{
  "n_layer": 15,
  "d_model": 160,
  "n_head": 10,
  "n_kv_head": 10,
  "head_dim": 32,
  "d_mlp": 1280,
  "vocab_size": 3179,
  "activation": "tanh_gelu",
  "norm": "layernorm",
  "norm_place": "pre",
  "norm_eps": 1e-05,
  "positions": "learned",
  "qk_norm": false,
  "attn_scale": 0.177,
  "bias": "all",
  "tie_embeddings": true,
  "parallel_block": false,
  "init": "normal",
  "init_std_qkv": 0.0418,
  "init_std_o": 0.0,
  "init_std_up": 0.0418,
  "init_std_down": 0.0,
  "optimizer": "adam_variant",
  "lr": 0.00199,
  "lr_mult_qkv": 0.4,
  "lr_mult_o": 1.59,
  "beta1": 0.9,
  "lr_head": 0.00562,
  "grad_clip": 0.5,
  "warmup_steps": 458,
  "schedule": "wsd",
  "decay_fraction": 0.63,
  "decay_shape": "linear",
  "final_lr_fraction": 0.0,
  "batch_tokens": 32768,
  "seq_len": 1024,
  "doc_mask": true,
  "train_tokens": 220800000,
  "steps": 6739,
  "dataset": "wikipedia_en"
}
Each number is 128 + 32 x the weight over its row's rms, rounded and kept within 0 to 255. Layers, rows and columns count from 0. Numbers have three digits each. The size before them is the row's rms in percent of the matrix's.

# o: layer 7 attention output (transposed), 320x160, rms 0.109, rows 224-243, columns 0-159
# v: layer 7 attention value, 320x160, rms 0.0366, rows 225-244, columns 0-159
o224 081:105119095106130119137136123072125096127093083116173171119085113111095123146143131098139105115112158177077125155150122139126152118136113087173074116169132085125120075135156216139114125156092125137142165134145080150114114162186123140123081143153165094116120126145119118194134107186109119081164155127119128146247119142097094100080181110135134128155107119074140211157129127160161107128120111155133197076100074111190127072115126168155087127145080048139140109135132129117132125224165103
v225 095:124097124205130113116134185108118165093170074086141142131131139136126124154062123125089138084134119171144120127057187102140107129145155074145175106118132098076145081098051074124106115133215101145123151127098164111118203192153068118126121090126119116084115075142136107105165112113105123099106119122088151121091173082074154111108120101155163116093123101138083173135133178135147134111191106204097190140135169134140154104168156089167126059146149106169159158124122103107114111173136137
o225 093:167165152102139143109091109133114093150058164189152067113105108170116104057169072146188133197143130097107172173126115119125174137106107155156123138134139105115124162141186143177147156139104116133135089116149136126114078127104165092149140141066133098109122153087144118105111116166146098142177159170108042143164112143112115127150165164087070124154142093140141148098100130148115108140099089115120097151087045133105107178102106164113124252109071130110111083138184184140146136101131139
v226 097:137110128151132162133125196093068125134171053152142117135128113119080149143132125152048083040172088174179205146081143121152132108118139103125130151027173137165151122080098097110077131130152158120112123174095095075138142066140111089076115187156178153128164133135076118070093163133123138096095139103126129100143191143145152131106163149108116173121152133077103120146087175176176142135188128159119113108119103079119098148124120081092142111110124128131172148131133182140140124132135088
o226 088:136160130120120136118143057196131143105105162118148108129114104116132103124190120076164151183091193093045064106134119136095124139113128155108108095172087121097133148168153118121204141121077060129097180103163146148141119178089195179189133109124114118094110152117149134146175131152100123131193125155136105158100076125099152145193097070117088036154075116189120144098146061130113116114083103143139151168157168154140152149088164138148107162106133128147113125082124093138134128132131158
v227 097:157140109152159107137098193109139149120134159141144094139158164096096133088135157124075066097103136131146093185114167131190090125145153085170182148095130152100159116131143111118173134155090133126143116104067173110137117058103091115045126109136158165152117058101132122144073070121115166140137058103103113087202117136173112148139155116125089113120126106115155143162171178150073186154096106115174100131118116113156097112205115150099143101128141160135137186132169144121152070223159133
o227 086:100144150142097131121152097152119071173159101112136134091121078160153106195161108126122141146155131165113101104126103108087162150120042165111046098152151135166107112115159166126108087105163112095136152150196080131131078198147133165203145169129110046096152168118104131135131164120143104114123163157166121127131152150099116107126099103140144118115179141129127174089182078161151113113132119120097152158111119055124160165107181123185082164129177095087087076129127077128071150050148130
v228 094:163121154102155116176099073127143130139131157127169142143185127153107120164122134055120122171125167133184177107105136109075133111100153159155148096114100102157160109149117131150168145108048137107139085072153144097084085151087185131165116115134135133125129115098142164181088117108149106175158146144118137082080092107188135137162176133093088152142101127163173142174108175080121164161065067116138058126142081123125185150132103103132131185132126112057142179129152148154048147048145126
o228 085:099130120133102117112152150145100135113136113103069181116129129102132182070165171145141125103128116138126089137168111152139108111134115103099131167108167175150084162122121146125086132169156129193150140129104092169132165080177129133097138202128081180149097113193160119073133131096082160112074089139135169138181163063139123120107038157106164117137168144108142077109123084138132127162181207085107134121103161103115107073152162104126144050113124130139126106117112089069212131198118101
v229 091:148147084103144085144144085118114108130133079117125131177135111121134156158096128136183178148149120124092222122154145161094123151061122143086139127126096132126055120107088162115181145141172097117153168124090125091106121189085156117154165166166135135134113114089164174145144183088127163113137129113121109128170103152144164082141107105106118131134150162167173136128075191075139094085113103078173092102107117150088077138000134155131116113162176112174117170150162129125082066143122139
o229 083:149149144139107139168130128126138178103135167161129109064130127164105156082111179115110127101078117146180045098108132086126151076180173092149138177135137120114197132150141149133086106106111165203067126104167107120101138025126151162129143164087120097097136120166140084095116100114097114157115115153134194103123165090125073151119160143116156163123159134105156093110171092149152139162131161156086152151142159148114139094181081131079149193091092131071088111103091122128198155090087099
v230 094:130144087067109140093154081106085139136106142149129086150103120105171059124102155129130106134144087072137166110185089129131138145128152169101087137112170099186101144125141150113127106063218144185103115126138139121128107118060121188139133182002085104102092102147163153148144112142106094107188123141143136142055138188133147141151129128127134183125109088174129128112144105121119082148097131141055127135159126150141202116101125188129123091105102090120108082072142168110147150125099160
o230 078:141121166136095098121119151105155145073160099113134145118118174080090155138103068137125131099118129131138116159104131134128066104134166118160162130159129164105158092142136076155112131163082111119134127132140103101150211118200130017081090070204153176163138125133140132133126131130149165140043116070138131158180084085170154127129148147154131089079112173066116160163100127110133197126136133107125137114092141149149076147174104123087110132202110144172166121174169082114123119140065111
v231 085:166090064180136157165073084112112166130116122092143170118201120102127137169094145191064144117163103136086170157115235111131135144111130154139113100160147153152126109086172120124127156118180146154093090124166142158149104100139082125090111122108126123118150111133104159165105102089131145173161157092175167110137176139121171143166093157140119076137120142185095111162132071129122165113098151123095101158151132104132074181082149212078141098148052128114099135186182099130087088132125125
o231 069:138129159103122107065145169133152076166180145114111119101086078110140105096115094090197111126100175142171102159180074196104103092093088136140116133128131130068122072141122146072154104138100173165169125159116116100130150132146165112091137153154104114120127103130102113123130168179083113095121102153149105126156098173117075099108176082144127126096179118083169168103130167141157164177130146168121154150080085093156151017121148107217112143122187113123178096132109146170154165098127135
v232 090:025118126138131144144152143121101091120145077157138142140134149107142136123128147139179095118148131135121148176146141097060139110130105135132060099166184161185165097131075076134192172117181108122099118130124142137149121136162091179131051081080059109110136137127139087172128107087179182127142185129150182098095093085130125029138124122095149102159130150147103149162177084107135110115082094146103078099098171146109084158075128188154137128155108094125149097117145124090129083148103142
o232 080:191124122112104109060088125165145134155098156070103143072136070145156132100090109121111166135064147123159134165132138167170142120067108156108155124101061082061097114110164130100086095122110155185165076161134133151133162104104154074064186126140138104113108121135139156109109158157056082140091087140154135120179121169132091153094184155153085157117129081129160174120106164143104163159163125116113170170111079105153121062157164107170138123108151175197121148146136132173174157113130101
v233 092:136136135083153175141137123090096106134057166153109136120121115123089112123117129109104106159122165124123139078140212087136117120135184067096128108146192120132160127068084183113073102155160110164062107153137134162125092183108096083048066138138111113073094107094102154130137165113100089094180176134124086141074136127167144111120088133133123114182074145115112152136110155098095103132161123178175136116050131143130139132133126186176100147136184158075128120061130173135173099112175123
o233 092:110160162166107125099108122171135128107175097119132125127113121099128125103126109144165143085143159117150108178093064187106085118112070126187146126152143114142127154141121079067138163110117145117172135060131129093169170113108162143175140124105181121192119147140086124110130094143145148192100121135107173154114078139090143183157100136129146103063172150179112123105106138116133138139105097090095124117189167154170165126136148084067130120123071053201132107171195059085076121144056150
v234 104:090163124063173125143156087099099117122130124139111127157127150096119223089082148158097118193097111168159132147146182067075118118197111150133090102091137168105096114118132092115131110096108141122176158103184103078095135155098124048048108156165086137104159180148153096145059148081123079106121161136154098145161187128164162139113177142075135141098156141171112135094154154099152140162166135112133134128109127153128050123117111160073125111149125164080101137095127195124121142103159135
o234 088:123105162157081153144131174152160121118114129097148172096155079125095112161143143107119126072145152144108080093103089207152107114098137123114152137170116084182194107111108163118132144093122153166101122167091069129131124078159165169157116112112172098195130084116121174123161145110129128149127100126126181088078116114107097138124042085197153132158094108085168167152101166140066120079086107140100190121149106100114182145114126118174104136118126107215158100119110058074143146126172099
v235 094:133128164074164105090168127153132135164129196131138088072099145156090148106125173132163126140084131107162088153154176084183108145056155060167157090080124162113175155116096140132130121149130109126104103146084143126077111139132133089159109132240147179179121086102106142112136050110147114119100141141110077101163130105110111138137161130114152127173131142145184133157122153137143118142154103117124145148129155142135112113102080089139133075067205198120188050104174146149124127185096117
o235 087:108202137170110122171142116154149078119157121103131097138142087126131096096097111073090102101124165154111148138128074158077143161215025151130133143151152068136109118162146113081097104114147149107089131076176091132177094147094126175161137129065146080138138168157131121117122184134161123186175127125142170163090134141136142134125062095125093106089133120133106145095145101130132102130109081156175150143155081117141174187138165123069111173171080084134079210130139142117122116081156131
v236 091:126133162107113155116167119132110160126096103153138142144091127123166070130077126122105110152122142066138121069123084148139140146222097201128096204123114133111127127172085083146106138113113145156037170128083159110104161184177188127144097152109094187102080121089091142104177092153111119102187136133144102158100165176133140121129198112161062167113171122096146152133138098067122156117057112129128048127112113151151139161207140144086144098139136147110132112127124162113124127157169130
o236 080:099084080131129089115108089119133153127118124081108125121161128101087129158200088127114148103147125118096140173130164116159095135071187103140121090118117133155132128105143158211126129125118104058255142108177170156138145102138095109100111129114177110126171163129187154165101131123110136171076131102133138127150081092110142155101110212117198109086118183154084105131142140136125160126177130096154150076156193141144115107108105174126107155102095132090140127096165060147148133120057092
v237 093:073063132086095131162141082107203141143107224127127139109188154158169075060191118146120132154083154071107099148151085116093112133106116152099047168228091159128142151083155105136123108102139127112113131204156124082142169096114145128120185128069083169177102128160134141137092143122122068179142059171140105169116139165108109123139085141161140115116145126129128158112148109148113157143133073168128155150126118122124129168158139167110124135090188109103096117149136141099136139127142140
o237 082:128154134146169110106120177098095091160189050105124202132136156097141155210088132129131132080143146160118152096125149149175125107135110135169165081058146150183125065137139154060116140155148157138163088122080157137126102135167102129117066102181114126097113091096047155119151120163128146097077159136141122065192143123121089114092149157143144138105109097085188150154149142099121148120143212054123125105135114099190120095117140128174123078146108133176146094112110097139112104160117108
v238 091:195090092125149056110105162095101145103182138080087093111133162126084113154156125201162121118179170129173190156136130137129057107147156146145108083183047143111161115162127109109118128131070191103149139130121154144125097097117147129122129140185227148202086138087130113102098111129151133129132129121112126101127116127142097123191166068186109170133182131105189116165098131139130106151125188153147142113068138112135113121125155138141144069156118165157087110144115119145179079089149145
o238 086:085120160119103185154154105146126150146118134187134117152161109162137156114189171085091132122153105117117060103098119086160207101145118128129082141106133076136089149142143141182123147100146098122108183104123065119103134155087117196143101104123061113037187159143110165109164142137151105104153153136133142152119180141120166139080092179059092111082078122172095090107172090162115161158097084128129159137173147184100128188111118130143089152091165143050138137105108108143092134152124155
v239 105:174131122134131114156124115085131189147146124125143086125196145178126177143116182075152083088144079061082114115037107106148105138115094142104161129102075151159101127122137144091132118128168104146075119115142095163097079132114138120100103119113180119105138106149084099141142170125164099119150162119153173099070097144147117156094139176187133142111068138162063129081110101179130114075099127137093186132163138074123057127229094098135128130099124159098052149159121138119122131156094093
o239 101:108120117163108136105140153145118049102119091125096181157068099079149075082150035145121146143142132196150149155164131145132094139111195145156113115140169134053160125119134097137120157152065136156131095124060176103134192114153105072127112103139066193178027139127149160127124106160079170120117123168106093136191129136126134108136130125120138141135153148098150142131092131120170145171163159114149069150091140147142163111065139144148122070138157069181169119116096125101113145132123149
v240 085:103112139172168136126097120133145115147131188118128093136048141143152066057084152113154179096146165142120078139107039096074157178119145062142103142233090172147080108127190139103124142169151096173148155122151131170109147156143132160128196114097100113152115165182107086131128160110160094133114100118146133150177143138160070056142128161113125123088099159158099122146119147148130134204173117076091147118119094134167148120133123123123148166136137160099075137116140119073179135110093122
o240 073:159138119135144128145111148152120161149145127091156188148151114123126168239125103182122094167139132081125146097130189148155115092096087175119150102076190106140148106116097134050124096161130180113084070119090121074107136098130106124092121124169131149118143080038100086142132091136091141120171120114118126131114136148107135112110127105169136118163140030069177160135142148103133110115109188187139147170115138048117103143125175105183119090090117154179134129119090148159131112178176144
v241 095:057149099175110105129128118137075151139132153156148138093132131101113092097038142121086147071146130133102122108137158103133106171114132121155137133130117085148116119178152098134100171144147107152083196055169111121124157169134150211210137150131119157138110114115138124170118104123142159139110182088110098051093069094061143166177168169175165130182117114130176117131115127128153099077029118100123134139135084101057137115067135147117115120075116137132133107153137128122110120083183121
o241 087:216120147120134091135132114157144123145088155060090123124110042145110135128166146097221096158139147118179135150136109148135117064146143172102124091109152134120093097100133136110143090136100167119168096127081127099135125104159126012062139127098115152127101114179163122088152130112113109126175109144163119131169144140171137102070123168098088134086171150104115127121134130096115139167193148176116092141123158105158119125165149116143126125115123138081129194105089148082209149205066110
v242 094:119101119107143162131123082121177099159126124146092123153091156144112176102170137098169112148123051153096126111108115152147090110149063120138135153100168149090209131167099166095156143180151145098137120116154142121132126066132109150117163164140074092230123082146126154144141128168139130144104152100173146146184110230124138153109140169101113105146087188175154109126049167108099163124168133098120098153181158130159131036109145080142149183178141168160145090150117123107129149123110120
o242 082:117164131159110098150157112108136152092120134134161102113158174165144096174026133168097095092102162082183117083125128097126159151197150155102154157159126086142132159116164151129111083086177127132101118131159117145141129130043141123172124084139212125144183167080138084133126123069168151134140119134105131109040133133138122115141101041152170152116122140139139101138166117149138103092071126190109193108100089131102127185133113176079125143137118080110085157132141144203128084138124140
v243 091:151132096152129146136181125151098065135146146131111072102097095100099111176090118106155124136086069130102139098174126122114113142111095136165147134189031181100142152073105155167162129126131140152065161102147087139127154132147087107255114153171121152127098164125141154145070139153140091062176130152139119151150121113105149158116107155231195116158133116142117148114129084108166115113175088143130178106143119105143157058118126137115116102111156170123130076135161099128119143096185134
o243 085:101145148143135046173111150113135155146112164102150121163159115161124133050107139150131103118207160117170142140053120097183170092129139140136130108091205044158096066170159098083077142122114153140144111143111132097113123131088116127053138068098137128184141124172085092116171107111120152170108149142097124139106147145127118115099147129132118131072142089083145133124127169149115104115133224153145168190151135148087085220126101101169120146124076106116129174127099163099116135144106113
v244 087:054177125113111112093178144108134140112155114133174163117151127129139104133084115121109145077134146119139149077105112110141144159125180070148191144141069102107117136117130089117212116143140108160141127159128147103129144214107161124139161112159167087107125131135141049138101155059107166103072087121129117153137171080145127150163154068129134083169172129137148114112171174181123081114149143108218168114155148155130139032100131077138123076120169128108119105134092145108200173124109094